python train.py --head_dim=64 --init="normal" --init_std_qkv=0.0518 --max_grad_norm=2.0 --final_lr_fraction=0.05 --max_seq_len=128 --dataset="wikipedia_en"
Each number is 128 + 24 x the weight over the matrix's rms, rounded and kept within 0 to 255. Layers, rows and columns count from 0. Numbers have three digits each.

# layer 7 MLP up, 320x128, rms 0.14, rows 43-179, columns 32-63
095130150107173151158126129152104135165106164145133126072152158140149142116123142215087133116183
146171163144084133124119120083161143138122139112131160146101167124133154109134142120126113133139
142102099128111122116145165117144096122130100151137138123174132109120143144114110155129145080120
131133119151159115161104167132144188139107097138107126125119096125131138125087092120149101132124
094149159104104142120115120109123079104132122159125172127060118180155129111108127113169125140110
157112061102128151133127147118095116112128117142150122145099142126130152082140142153143143163149
124168125136120131099173130162164144136132096163160094101049115138124126118162116169117106153135
121160130145144188139180146104122148174120102186102138125118144160110134123102188104086149154169
123099107106107117117121110116095167091122145132143156099118157122159145142106160134118135119158
131102138147095152129148128173108171145111151183095119121186190144123127119129136159134149113117
167103128143153139140137095108137080093122139127171168144117164144108121127135108078110101126145
148160118161140127151127133122139127128110105108157138169140128136059102124188130166072114148100
109077136127128104098146106131148099160109128127129067129162110131109098107150128114100098159146
113109111133113105161167157120093135143095087111180067131090143157119141133110108111107123112150
146133090139152054112133142136132110122105113134169131113138194189153133093116171111084094092119
117136113171097102120145105112125176140136103137150098149120149090163156120107056148100151084132
085142143125101110130141135089104157164144135096124084120134148165103127122138124185121122127211
094157139105121115155154139118110157140128145196104127106198149189109111100180164199092148119131
113138133127132093111171124135153131125102101124109130126076099158105141078120135123125115142097
148135189129096157147163138120075159121111156155143123162164097118098126132108122093161100093139
149077138132160153103089117102158131152113125142129108169157148127134100151132103120115116101120
127092112113145078126111122112142086111112143117178132122123102120097109109108153113158131161086
121152136141147157104111120142122183149124098146124132131097124113133119181161148126141151111102
137134095139142158120175113141131100149164129110117114079153128135087113091101102120132109129147
134105121106154137114103132124125103185149115164100116154147114098140137122103162135151092120091
107169093121103137136138112126114143161134142127094143126124116140118072086082147146143100111129
149101149152171138107121136163177155138133125105105141102092124131115085139120102091108106091130
129152111139131058133134117118156139157127125116131110160130079138180145128104155154139160157114
148096139155106146133161086116132103126176162108114135104094153115113134147127133101117128126136
093125122142108116160148159162158098109118127162125121108144145087149144147133132122100112112109
175092096136138108117104130137134159132104151154125124124123130109189094179124138158136150140128
113173117145111159136138157117141137126138156119128175159075078107135149101093140106097105189079
104099137132133132105136113101135132173120131133154107137143089088131120118132138117100090167144
119155140177132142099153131101131107039167143105108151118107141131115125167064128142111122086136
159127128160114183091129114181177145131110143164156156124135185152149163123110140113158126105103
107114141114161090159138093109170151110087092129147170111089153098112113131147112161154141126169
111109134161099088168129067096109117088153141129044138067186117128129137099142133158176103132110
188120135174152040120085152158132131074128118155123121096083110142124127131131147137115115108138
099103145087096119060085137118121106107151097132120096128070093125132102158119132157156139128172
123090107125149144108092157112156122108167134165078128119094126108123153117142153104103130162114
112152140134153115161128094114140086172162124089122128152115139124153165153145102092119172126125
122075144115159114101098155180158111132127154137117099103114105128122141152151157141140102142142
126145177077105149128105113157149174108108125115166133137117159113118144109127135100140152131119
156095120178122127129149137140159107074123132140134147138100138113118129130116169127145142145181
068142125093126182147132124103145148091153130136131128077140141165086123148128087105108122123136
147130126168143149165132158139136110126154129113092087139146108134114156125161107122152173117148
121161120107100125133133056105127129166119158186102133110139126101104128121095142111073139137103
135153146125158108133121146123141138108107117138116096138112155143142139108167121161131124116112
123108116141087135130098087156085102132117117123153141118116157115135113110108108207134158147103
141137144162143137142157110167161142113123146161135142096153106114105148151167083125140189133082
034109124117114152148095128123168093165124044122113194131098164127109108088141094145159136154088
126128132140171138126127130136117105146131145109142114129124111105111115150125112128136143098159
120126145117106148158117093129158122155124154133111138113100109099142158105133120104116162120119
153114095075147073129123139095135142076136136131160097143139088122158118140105125121140118122108
113133119162104126124159154107108129134108122132147131155131127147150124135164149139127100156126
118120131148105162102142148113158139112108111157124153127094145177074102131096102135171098157101
096107150158176130137186122137155103106162147082100135099153115102179108119144099124174090145139
118123134157150149114105098111162085084146104160135128162150154100130161096124166110147193069117
111107151119150126154123159139144140130130133099133148123073073159114135101116119103113099147081
113134145139125161100152094100139105134138084139122158130169146126099081168099130095116117119154
103115115121117159161149104094155124127115116104132132156124103116118127119130087194146143090108
093124125126121167185135159146104133126091166182106122126146143129145122129079089114090127167135
118133154120130168139100160125117139098111139137115128155084143104172156139108119164111134162123
126151139114104108125107112071107101103124088190099129088124133085104139158158115118141140125120
153103138134125095144162049085089125171162125109133131132093112170162114088127172127129142112079
160175153154124153100139134135173099116096099142123185098155126112129119106145112120112091133123
105174148102133105075093115108106124115134096139095114163144149110102130168119128128121153100112
117154101112166120144181152145133162129066165130133107113114119103127095097140149108114166097086
118103131150116140099113108158155116116147156127080149109147102081134119142172103119138114088097
184139165150140118149130141098138139134154125132160132110128119135086120117085116147132123187176
079129142132143145150174102131152108127079088126120150142148118094102115157171120091150163115122
064161132119171120120131129102109087123159138154113156174097152113162167149147102128141139133127
139123105138129115123100127131109150170107149126098130145158106111113076149164185129160103154127
164131161132145149132156112131165138169176080122102129114088144134111133111156114168119130133128
099137172122138117104131116140175103131125145117145133082143087125111117147136124131140070111118
146128123136113132151116122107132107199101119125147160114149142117146129126159141080133112135067
126119143141163073103073091126104147096116126141138114157140117086119126135147158085122108139123
081166167141105099135141118129101118126122118134110112167100126120156120112113138096077103136112
107098121098125098081137147136139125152127079168146163132157145150117041105151148137095118131164
109109129146117146083123153147132130121126133155115082127116166107121140149129142098108142111125
113121200127145133115129136157127112086134176146113111131150128137133130157093101146150146117128
170094124168125114153143134138144134102097104141138123117149155144112113140145132169112121098154
104141150196109117149104117104145168191156141119092150126103092129156117136154067149139134150081
091177163136095134115049129096147113116132109071098139084084178118129152126139121141168104143185
153121152098110131136146128146118150100135115115174191129127170109124148080097136159129121118178
166124148139123136122081131114148173096124148126134113121134099117095126143133094096162140163095
158100134106126165149129153115182152131088148137154136100142122107172172118112136167153153150136
143116122116147123133098133132125110099134154098107113143130152086122128132144112174107152097124
120099124180139168141104158110156159169152091113086115140139154125087102145166165125123107114119
149113094110093106173164117140113178130143147129128116144126103107121098152149099101139127135117
109127120126123109164137120142104154108121148122141102074141133099129099159117171149140113121147
135153126146152133115112169095139138151113122102111159131122074145147154163131163162099093140145
149115097145103109150118109127176145097122123148101126142146108094139134185135109152128159165196
140119139176124141108117098134131169159139155108104119138173138118107157116096106120110147110174
132149146110141111099130105122094119115120112123067120098106110075134098111132138099143148105092
136144131144123150159147136111119090112110137125196126125125125112108110079138094125129154116127
135134128068131130079133147097169145071143152120087166157166176119143115102097123121137108111153
107152107121181128145082139142097102101115097123113124149168147126144164137127119150118173094110
137106133135114142082121085129081121134119136131154139120108152162165167116130165126167088134141
141105126151123115087102176161106152146160115111132135103091173114098139121147142121129082151070
126118165115095153110110138138137100058145138137057163115119144101124130174136122162126142089103
153105151122091181154130104121107150128130144149128099128168127099158147088097116119118145148088
185140128074130116137136127145113120138158118139133101137150147135186136098105126119157166152108
107164089148135129130114118154130132179119146110112167116137152167129141115113108151168149103133
125124149115143127081094105114158166134142075117148115162157153091135110099119123109114146093128
107099181124136097133153132119119148093136107076123112142140136117152083131112077121141113140113
143130130125112143103098133136134097086120125095108154119113138129167140112140118161155138189102
129096095131093160157052124076093138124137111146147082146121141122101120149131132098099173122122
171168121104135165075132126096122115081138140115166088109116135128157150128123091137087117112136
106124129101112140126108120141116151144133145139172129117158170124147128107111136131129104111120
128115156133137133137098141130141120140081072152116132099102105142123106146132131102125143114109
179161151125130144112152112117180161139093117138139146143151115107127182151119134144138115123089
111126142137038152108136108145134116157121129115123130131118119152122125109102122133168138147143
125102127131114122097152168140124128085124115148146144141149125122154117156151129076144085090126
072141172120092103119143136117088107149130140144137164140137099129124129132134103172139111115106
109115094088174158128172128159104108159132154162101131176154092121101163135168131161127100147109
125118095124158113143155151091147153135159124145129124120119153113113141110148104111110150139172
108158090110144132104147150094098091156136147122170133162101100132109118133135141128109142140112
168157108126145129111116107108186101088137103140142157098147146105134108173116119140128115121131
133146133152129104093066124117150111096194103120167126173090132135109140125120142117116128118144
124145113131137111136146108135137135119140136174161111117122144126167117141153116099148160140132
131101117117183112114134099145100092117109139084153135121095138117139166134103120148085143147093
116128107151159116159129136162101108137155108167079085055206126139099118120136112151089129126162
123143142127104157123081174089157154132133116126153146152097145097148107136113149146134135104110
151112165165141135138135130127097140123137113151123116117082071113127107125116125161159095180175
127119122134143136145144132149144105142127111141109139100141149140136122174143133181073153121183
153156143119116093082110167126142132117150141150142124132152104133138126098130143101097065108166
070139144108092187103176117118125119151142150137081163118131154155111154138124108170086134124134
148109111110144133110124157151165138144145117136150122107149057163143130163146150126182106080116
123144111108155145158120170154139178150089108118131108145169183092086123119127134132135096138117
148127126162160151107099101121123125099141124164126136132094145112105117153104137118093145169143
194123173143114127119109124150130140153149111120137104125087107161126160131121106144094132100102
142124140162114109134148138150092116129161102151151162117181126107141164116131128148130120107106
161124112097157107121106119124154118096128148129173129108113110155122177073156173106137128129160
104143175104126146146124125125127148130121145087146103077136128137109130134076180128107154105168
164116096128125131107121125161131136163142130134159111120119090084136108174149140136085140120156
153135171092161105145145105140125115112090150105100120105122110142173092119142128103142102135103
# layer 7 MLP down (transposed), 320x128, rms 0.116, rows 43-179, columns 32-63
080143114135139091169154121131164125132140188162195115097126113128079153131086109168108083123133
127116134086164146160119152141120122108142098136120125077131103103074109114127091125130189132080
181122122130110142122160100098115139132086114098165102132119125131121140132128127171114149128136
111076173127134125125133169098101097115150120097124135126145110169145141189134126105118098152111
088115146090092131086116138075163077140149119132126165152104127148161098125100115185169164124132
072150158145081126152128126139126118150122128137125152070091143145126151133147117144125110101132
117134139167105161134134126188067119137106171164131118164165143130142113098118137105130111137148
130130118098180102107114141157143161141139074075144154143095155133120125174101150146108132140132
115126108113165097119134154139170069128115055105117128159124098156098105150172112153155129166095
104104106129151154117140107138113097039143118128120117137137145154133124127118126221083135142154
150140137089128094150117111169125104148138117145159129131124117121143123166081085156141119120159
146132123116116143088088104107120165124092131095146135129145115111137147112100156115157144159128
128156105089102161114130123101100123146174114145124144161110162134142094116143167137120129153122
149122125137128102112110133092122137135113149113093159149160133153155124134142121170139167137139
109135098113121115067159125153106106124096090185167147098103157159157136112137164140133138102160
112102102132119097132087108096132173130146148144155158131123111097134179143114120155127117069109
097085162088110133117090118111113162190137142104106123087128097106079119127186108133105150144131
128118192117178120170144162130148150106211094185120131094172175103109120123122140109139158150152
107110168123125140111126162087083138104141104100120163127101120104149109120113111138136161112117
128116113149131132136113142149144140161116112108155158139154125116091162115142117136145099124083
098103140104119092162119156152126119124145078108109156084103139110115141108149130126117126155104
133140105106102074146142080059082184089132127136153087167125087129103129140157135116108104119142
103118097079111160145164136110122154168130113112149120159061128116115122170129077141125140114102
091144143111115094172080172187139137137146115113126128105120130110116147104138107136110146152136
145150097128116089185162126102112129147114091136126151130105158136094105145146134112119098147139
111116070131156167148122147103160127111153122138144141143137122147140141161126133158142151154113
136114135169120099083121145113155085155168131078084115128103096126107150102126169133116095091105
143096100162138101149138104127155156162136133134141131168149126136117185095131137127107092106159
167152150166128143115142137161124135109115095093135094106104114143160114146102075170102183141129
142103131123097151136091124099114079155122069142105118122105128123124121137127174117118145164146
133073140156103111126157122098102160125096122127143131124127119046118114070090128092157178091153
111088094125143130139169162101112108106187129064131168134076095130158159160129132107132122106159
144143113148111118112130136159136141118141190134113119184102145121161152175120144127103125198109
165127132102124105124090107126150125139112156155131189141110150099195117125132131133141106128127
158124112099143099079123142141148081122146119147159108107122100081091114147169144106126128132109
157110123074127141128156111122166102121105126116157117126139156126147085130120137089130135160162
122170131129130147136141125123167136118073110146156104133132102114106077098138102131118160136110
106155106129153132127177147137106099120150103095134115126117099119135158140112118126124142137119
135127113112116094112136154114143101110118121085123137147133121108135113155116115139122161117139
142129146135108160137157106118122132173114143123102110172130130116149130138104144127130150147139
139120106129153116107135123147145110079120100152146128162104163104144137075109134150153177150117
097135098148114091129127121086120116137141179107110106094134118149127156147120114102100159114117
110151162122081124126099085102110108063131150150169138116134141089121146127130098104124107096170
135143134153099093072133131163157156150089141159148175142149159084115122141127126103124114103164
112141130157137114127146122090106154105130176102129136112117105106140132136045179132152099092087
166141146087145122111139147097142141124117135130092119190166046113120133145115142101117117106126
127121115131109142138116119098134159163140142114138134142126129103126153157140146180153149123154
124118145112102164125113112166118123159120123175125145134110115108117147130136144102139106118156
127087144102092191136105112139126126165123087134140064124139143136090154133148130106135161125117
114095103184165101167145154136147079153132118099122130150106123116154152104140099157100171114149
091134167122092145121131121118106075130175077124114206174164155147111055170118088143134126155107
157140097187126162102131138095109106127140104114161107157124125141167138115146157170166102120147
122150076117164120141123106093109152160186120149104132100154163127122154123105177083132123134176
114115108151120167147105124159114117128168093159134158124095131151122117166100127114133148148131
157152092135125096132115149134136122150170094098175106105110136117153141128090133083100125148113
160070126126092127132081105092101124088128124156120080118143139119167135161096142123085136120146
107152129133153122121117099081119120113128126101140153125093153159173107124127114148131127131149
092103105122128201173131078125079127124126107173147113170117138101121149132133121115123117080126
120105115162117119136144108141114135107148141140086163150140086145116125099155131163142157144102
140141114149142149118135132102114096135121132143091114107123103167120139124091113185132167153109
122074085129185104121115128133121168148163124125120136089137153100120158136153128129134119144120
170131116140132155118114148150108140132116155121119137135153151151169139119126138128118086164121
115096081149109104111096123117141122136136115119123107080116104163085117116155159113153120120136
115139115119121111112132155120138137111151121102080103123131161133117122156145130127050118115128
128067142145164138151139143101137110123151132152116109105139108151120103100163127148115131144134
108115110135148096144100118171132155130085133080116145111116131116166104156123121154113115143152
130131159139127142108116141130134142128121120148126166121152124122099105146078105159106120104077
113143154144143106093129129120132143136144105131122162138094168132136141119141156134126084114191
119085142125143150125103102163139128161125110148106104116111108145141128094112134122164140131107
130141110141166125123146111145101110120098199151131178145128102111087156111137110142144136117164
092124163119132137150108119136108120134163087158132182139153166083087118126157104121077110168138
143172104106143141112130111121087131119117124166110094110134141073105163131129110132150135126136
142119132133151127149103173160142163139123104133129127127109159114110172088103089124122162121115
142169094119101146115146102113096152136140146142133135151104139129093106104134132130127128133130
083098102121149100163090126138158139121122070119106116114130105160100174097105124151150121107115
152106078106122160146120144116182118186101082096128162108135135112100130175132104141133099110098
084122138126127160129164142130110144115132081112147129142168106098123120098128144178126140140175
122138146128110045148107137101144124148099136134124122119131081125138097116133143159100145139108
112136109167135104088164162107147105076160130136091128171166139089142106118100123117116137142125
119167145165142156135115095165120126131082127106116155177128152140133133145104116121115169157100
123111100149093147137138118124125110150102078133131099125116172112098118125109156157141127114094
178102099146090112096116169094131108098112140129124156167150115134083134125106141098099105118128
130123167190138148125123133154106140156138135144073180160134079151141095119128115128108113118129
159075127126106062107150151122135102126060147153111138107118062163120123123150099131125122100093
105170174129158109158113147120162156134152119103107110106132168138122095118136130120144181141134
138140113123186103128159099132173117128134144104173127173098139159113131108110136143153098157089
107093111129157126153110123127135141135124093178152099115103116154133175102105141130147130106118
147093129093107128137134140155151128110122139160126138146134143121122129061150106152133097131120
097095153108130164101122143108132128126134112133117112140106137133127170132155139095158150089129
117150138147134110146108099142126151130123099112169121127085139202135103134122160129130078140108
088138147087169124101163159163104111145134158163102143139092127126133102080160093100122118109144
137117148123099147115161122133145111119132171162120106157122151127117115113111119112166124133101
160107143128109138110123128105152135104062152145140163171107138126202149138107149112098115165127
130133150109135108131162116149132137135120138146130128118124149113124134147153162136088168105114
114146137158114167094115093120146117164079136158106112176160149173118121108103131125147127142169
115117155114117152115110122135119168167122145099132093166141147123166145148111132147136119139137
138103110123124077097152151136146120117128111100145138158135131107105043148120116121152133085134
128116110137140112101167148120123109137165167157123135141093138118126120117120087151144124143110
109140109122094109125093139132109132120134186101107117113136123097145129111103147111112151112109
125144164100139118116177137141116137126095113180099133151160119161201164153116106163132144105103
085133135139132144100144189143131123121130140164110119122091136127123159135139131124137154129176
139151099120128113073149129138140074128117137162145119144110125091131167128137160139161153152111
105120114105111114166147106128156117150072105131133138120142135106128104135143127163121127150114
095087136161106103150109132116163150137123097098083125177113087080104153129124117124146178128089
115120107152121113130108115077138159108136155137084102147135122156157098091115134145174152106125
143149143101154103144126129128134116116110146165194108123110128134130132133124092160115144126144
176149143083115153149144103189095151145123137111119157108111123140143108122108131138120115133172
165130111104113088110142090136136099162158140101148110136161159103105095129110143100146116125098
154156123112116124111080146100129171092147202096133098151076124097168121121142115148068143147136
098136136120151137146147137092136137137135154143160153120113098141133143121157113102146144104146
096137101135154156156167144099107127101123170110129117165150124140161130137128139100104117120154
143105119109129128127106126101121114122139145143118144133109125082158162117170127131114187150137
076101113146136141115156137109128107160143116112125162166152136115165143076124098124127117115128
147142115103144164148199096138148155144081173111130131164134130134161072138118100137153095153145
118131130126152131131147120150103149136115136134114169105104114113090122109135105082105156141147
127101144142129137103145135106127156116101178133158132146060109113138171059121122153134112097123
111071125149135158096138147127097125111101131101097139171154140158140137137089140135148078114174
084146144159168091144149085134136122144107136087154135162138115122142132064152139119110134120140
141151112132099102133130111165201071116130148098145146170150109122100154176149122109144122138136
125108150144092127131133138094104165127125141147154161097114121115090073129144159135147092089148
157128132180163125124138107143117170140141107115136124093143135128095107133145141092109140106117
098066112142139081141069103105146140134167105108100149114108132145164160118148135168133093137123
122084148099085118155120170126134125148132147117141110142086124095154108191184104134152128147120
134079134097130120098113136093128117111113119145083121146129133174162122108101087088115106136126
125171131117099178144143119151102086137126133102101108129132154124134167132102122077126120169132
130129144146134127117095139064149113139142114095115132154107130100093096091117145175097141138118
145117148135131128137137098125127153121132106140119121112066141147129132125137121145137148122111
113153112137122120146119119166111110132120099117147124151143118150152081155136122127154095132124
126158131124134109110111102147152119103149116105081075133093117178115160106138147142172150132139
164156121146092130104076128134097168144171138122118113106107096118181129136107125122115114142108
113107145111124118142145143086140146151090114142100121116102104149078172154082103090134128124090
154179159126135138136127091123138123127146162148165098154141111166144100139103132140142097124113
151085142124144134131123125109114116095153113120157104136135108148098170090162138158146141111134
099124085146162144104116158177134099099140136132128154112126122142132159098116136118144156153119
110101121126131090123131108129135094121099042120097144193159149147158110147102132135160162155144
121149124141130144118113117084112128155098152133122105132107106167152155135113122113121100131134
123104102163147146130132100119141144068142142113134121092109134096097126090129136117162110151122
# layer 7 MLP gate, 320x128, rms 0.141, rows 44-180, columns 32-63
158136161146120187116157097119158167148149152105134143116092151132122137070136095124139146141162
130132125124137108144131161120104125104124113121088113157152159124112165178135095166140129121137
105111132102115116163118160121075095124096133139115124116133126145108138151155116106098125139120
077135102110112088139139070133116140111130138093152150135089117153093140131123084151158079121092
093147099130070153130140110130100116125166119109149120086102142131099168139107161125109138146117
090098130126182122153121111123136134138122117151128089128132135141109171124122164130120125146144
154104068094128118084129114120132113123102146123092130149099114104137142156118136134092093122079
150134145147089115148160135131155106110111117092135120151139149104132120138159102112132137100153
120133124113135117171103117111122103130159148154132103127156095146131117138139100077077102131120
118117159103124147142147126125142154176134130087095120139140089129149114153162161152097131159124
141102122151106120107132115106129137135112146100088186115111176117100161120128138140086130138158
150104129120138115123137137113114082114108103103134141124138172166108114190130109131153137148123
107105182109129100097145101109155119088123104117111101084148129136170151136142168146116126117141
142118160135109164183100094150136151128157138114109191139159162171118153136127126134092130142099
125124069148093193166116136108129092145140127112094159078134145176117106150113125100107134153155
116112157122168117117114133134083108132136115133131128121155147131147145136150141095099157156139
142086140120141078147113088088112110146137113091111152109092145145104146094056098113116126130107
153080098134150072143139131136133128115125136100143153093141158133123120139145122134135101127106
128103144135113103126111120114144101116130083184118152073122134107145175175087167147112147140116
141114105103136169126107124107147146130113136150136122156148125114137126152139134133167137100186
110104125049110130144144107158140168085097150124105180097137127130206122153126114127145112175120
130144099148190150105142155103159121127163144081140136072140120144090137131109110170158124120125
117084102094112106090183086135146146140142141106122102102176134113095088112101169100189142083143
120139144127099140152120089113103124075113124112106180094110114164145119141179154131083124128091
121150150109109111135099128112170118113078104150115144112129131132140140144140145109144107136144
135167111130099176076154137110121144127139150145116147145108188112147125114127106116090089133104
133096117119105151123141141140145107155156144105115192123115151142075127099124122142102102111106
125122115122096145118126094103100159126152124144099137141169094137127121100095128097099143113167
138113138132115158178124156113137124149126122096091124140091168127126128133114143121102146133162
134120126105151104109118134106157115131121108130067118117131133184136108135113106146124132101093
123092103151110127161120140105113201093124120176163140172068107126155138104131185103105132169148
134131118131131106141095104127144096166145127127159137146112152142073121115112119157125121100135
110175142115104151159152113112094139171146099146118120107140125169129093100160151123143087156159
137100114179120121103134117114102116112144133118157151115077132150112134109073106118124116074065
118141080128133130150115125131122143150139110121174103145099149168125154147146140112139120121128
131161124116162134128180145136112156115079111159146167147109144129106116121101143140103117109134
128085089125078131162153141144164100148137151124148122084088124147127122115083113149113156094136
120126097072102119129180134178127131157096115120127179066116145147121159084107130151079140131104
105129133113121121127102088144133138144112141145125127124147139136139120126189151115124109140105
116146131109144130138126101116130074114137110177106136141128147117140107146128125103086128096076
126100079111095129109146088127108097175138119149141171081136127149163182167112114133129116144146
158107131140168159123155093106131148112082115180081077145097149142092104126115150114119120118081
138102133120086129152158085107111123158141127125085138071142070102127143079093175148144092176112
105122096129155134170120132160109152135115152095117140149123136151138129125134159100123119090088
100132108119095094142143119129130111113142123088152081081132166142088161138134140087155132134135
144095132116129148205114106132151149155137124160131141153103155145122139142136126126145134127138
162110086179127115124085162102125179127122133140104107139148153152106132101101096114101119107105
099113130145103143156085183112139095152109125132126136094084134116134108141128136116120113104121
169131105090127121128145114112160150135136132122096151133136091140120102162148129120144097142131
000121132136083142149103112118163094180172038120095164133142161160103142131129094122106150136120
128123151111164127162111137118118086155121121118129112137141119116105119128082138121093118078137
102094102134127087164146159121083135111075114098184113149121085143148133133159164154124131147146
116120071079112162129135175138109139150141114142146121120113139151079142123137083164117149106094
102172076091112155163170112127097142137154155124125079131125121152153093132130136177116124134128
123136131130138110134159096100125120118133107071150122136127110135148137108145166143146099132086
157089124156110161125125139129145123153180133118126103136088108103135137132115098154112132131146
151100137139089186156174100106123143124134093089141112129113099103103155103150110136099089136150
150120155104112168142116108091123146100112114160121170127180163100097134102143085139157147127121
144147129123096181173130151095130087117128172182096139105135117154152131161094107121133083119130
116130160106129133112150135125088134140146124119112124083129167155132158112119160088085098173083
116139126124147133120127123114128122145110118145088142148143157103134162146115148129080106155135
155113121132106096112108125133161133132155113135143132096092131133128164130127144143141139139128
129115161149094122161146117121110161097116095143107147177129149142136125169158154135098111135142
100090134110125111145138093125144151134185129113126083158146128119128150099130150116141105130148
105098123104142111180144143098132110158115134106116166106144107181123167152107122119135103133122
113118134139128118172129107100127155152134160137144120113169137111141148124092107136121131054151
165145132107134130127138136103144092147163108130121128144115094144116154119103112107117148110109
139126136094072112158104145122175102156126139110113157121112114119110142127117164095156163060116
126149086116118139153120120102089124144105155081142118131131044087111144152111127115157131144086
136122077105111117109150161115111095090130116155098165162148122138153160147108120162110150130098
067139139114144120086117159090086112163127132174126153165156112143113144140132127126122141163104
107092146115117132118137093115126119151139117082102119129140074093146104182172127151170115167139
122131119121152126156124156147148102112140131154118129159133164149114148151116101130110103146095
139152138179125127152143150100161124109128095088111162142107100119130123109085144145098158146127
106127102129135111157106133118149154146152148120146137135108139155111145141113129170110139140165
105124109124118129150110134124141148125119114185126135109145136120093133155112123089113135173144
175129071102162090113096118083153084126129114078161074125121104153130146131090130087093174145131
158130116135152132113142136111129179124136129061141087104072108125123119126113111115099121173135
117135132107127114135120165111159080139126089149106168104164130139127144151109149100112138145139
123141137097115144128132120156149179124147132156092121133113123109102127152103132149134096085094
072160129094113136132103077114151138152132171069129124091130106117134115142123131126149155173127
064118105132145118156087124117108132138154108110120080116119115100170133138085138084090175142086
155111079105116143157132133163130151128099149107124110129111152121162113163124090107110165130100
175142101147096166151092160103141131147106129091160160127118121124104157120103151134160122140119
147122106099142114124101115130144101109126117145126198103160134158170164117117110134085150112177
131107092139192135137137148140188116136147106162147135132151116156215172107122103146116136146113
086149148098135150108112160089144118161101089150112147124119117171154123135157097155148128110098
068101153122140119147158114117147131127113131114128140111125158145123116120083116146144089161093
116125149127119131114135130169157154085133082163161156121136185121105138121158159132109137140152
094120119121148121125135207131158156098133116139156125160179134148138109095160107117122110140151
159103118126114122147162133151125109118131137104145144149131148148154127107127079104138123101111
111125117123124117122161136147100168130147123105164173137156093170120136142118126142111131129111
102128101134117108180115126142132106135125112120107168133135147171105138112165144099096115140127
158134105124163051187127146160105134114083127086161145128104115123124137135118152118098113129152
104109105116104111136139101119136128198107135155110108082125129122166137142128123152127163141164
169115084151128129127127096131141135156131064146122098096145132151145188152156140142111138122099
114143124139173131154146109132126135108148117141142095138105137141107176151116142144140142130121
164140123155098130151145147089146098095113074163113088147122132118129145164157121119114075090115
126106114107157108138134086123123101172130098141123101102112140160092109156102099083114096175102
161159154122155092142119165092106115075123131112120131134134161134127119137142090113095077172138
084123112141166123148111111122125114097120118150108106087150142161147145119159128120130112114160
134121123159094118160136133099136135136139047126098139131153129136131101123138120159160102162121
129068092121138163105158113092123107138180098124100171151183117143158108109148112112125120131106
126158078148129104154122151148080111126160104110133104162075111104118115127107110130101090114138
123112128119156138169154094138181111114133133168171118153135148174147160111178105144115146103093
154108109152159075158122107082137136119115156154105101143117123156151124139149135158137163087132
145141080120113078165085179139099140119083100103142147123118106119110130127171108128083114128108
117094173128155135146099092098128117102144128099131075106155135149101093125110129118113153130146
151095115125131147137082112146117154153161138100152107119136102141126086145123119125129149117115
113150077140131143158082105129076160147134122143154116174109141192089108102123127095093159106089
123160136116149094128086092119075125107139117102170105122095154141085113119100127137125123110097
143124135156081119107146092158112102116112139090141128124094176130103107186143124168091144163124
094096118158131124141169133132178122170121146137112107100125106109153119095118126121128123192135
074142131102127194164118118136135165149153147120106081120136128119119128124169202088138130120136
189144095128150098120105166082132127130099118145139166150088134122118137155130119114145102184111
150064149123131130138148122143162095139140132148139139125096130120130162143129134148127115103150
134082148163140147179089135101108118192100149099170149127084107097108146118104093134070129104128
066189140090128151138115131115085115100120103120077130126157140124126124078195146114165125112123
118128180128163114115109138157161133147162100111149082121111103116120135138138141133087119156109
148125093103114133167117107137152136141124114135136134147092139129126154107144108118111137130116
142092161097075148153150103099152126135119132172102145103160186124172142137130087160142124150109
165088131095142136133145169121168136178120140113156109099113118126070131119160138118147136129146
095119109154104108165144098122149107136142088134097172142162139180063136154149176133133094117146
164110149193156099194144189080154135123145085166140106121131080124110110130108138140177137099166
149093135128137136104103149095104152093123119120117110167145117136107115126163092183112128112097
103170115135105137145128162146114099133119125102139138134149108078097121122127100115137102115143
132105110106116111152102166161132120165141066125171140139092098120104132130116127095121143140097
140092120169112121157176108116153106109151178111086108077161117114155138147090124107122172136131
136186083133138096170100123110119147116099126069069109112099114114133128104127140119112125114138
136087116137148148122115118101163137102155117143066155155149135138111135150135138169138108116137
089129170099127124120107111122103159137149139108147101120158129145149119116128135107119115169143
139110118149122096151155169133119132158106152127139134126106087105158163111094109145149149143084
151102127106145079098143118080171071080162109158139115109109144161108149120095109159127143103142
137107140100116143145122135127147138131099163127066142149160141162146187116092130128165147156132
112140145123115073137124148120144151101134123126156140117122160116072148144144133169133112119148
116165124124119133124105095090137124152145149163132193166138131121158167105169118102091143146074
124115122151156137148120134126127174141073104108161100136145088087133159117116120135130129126095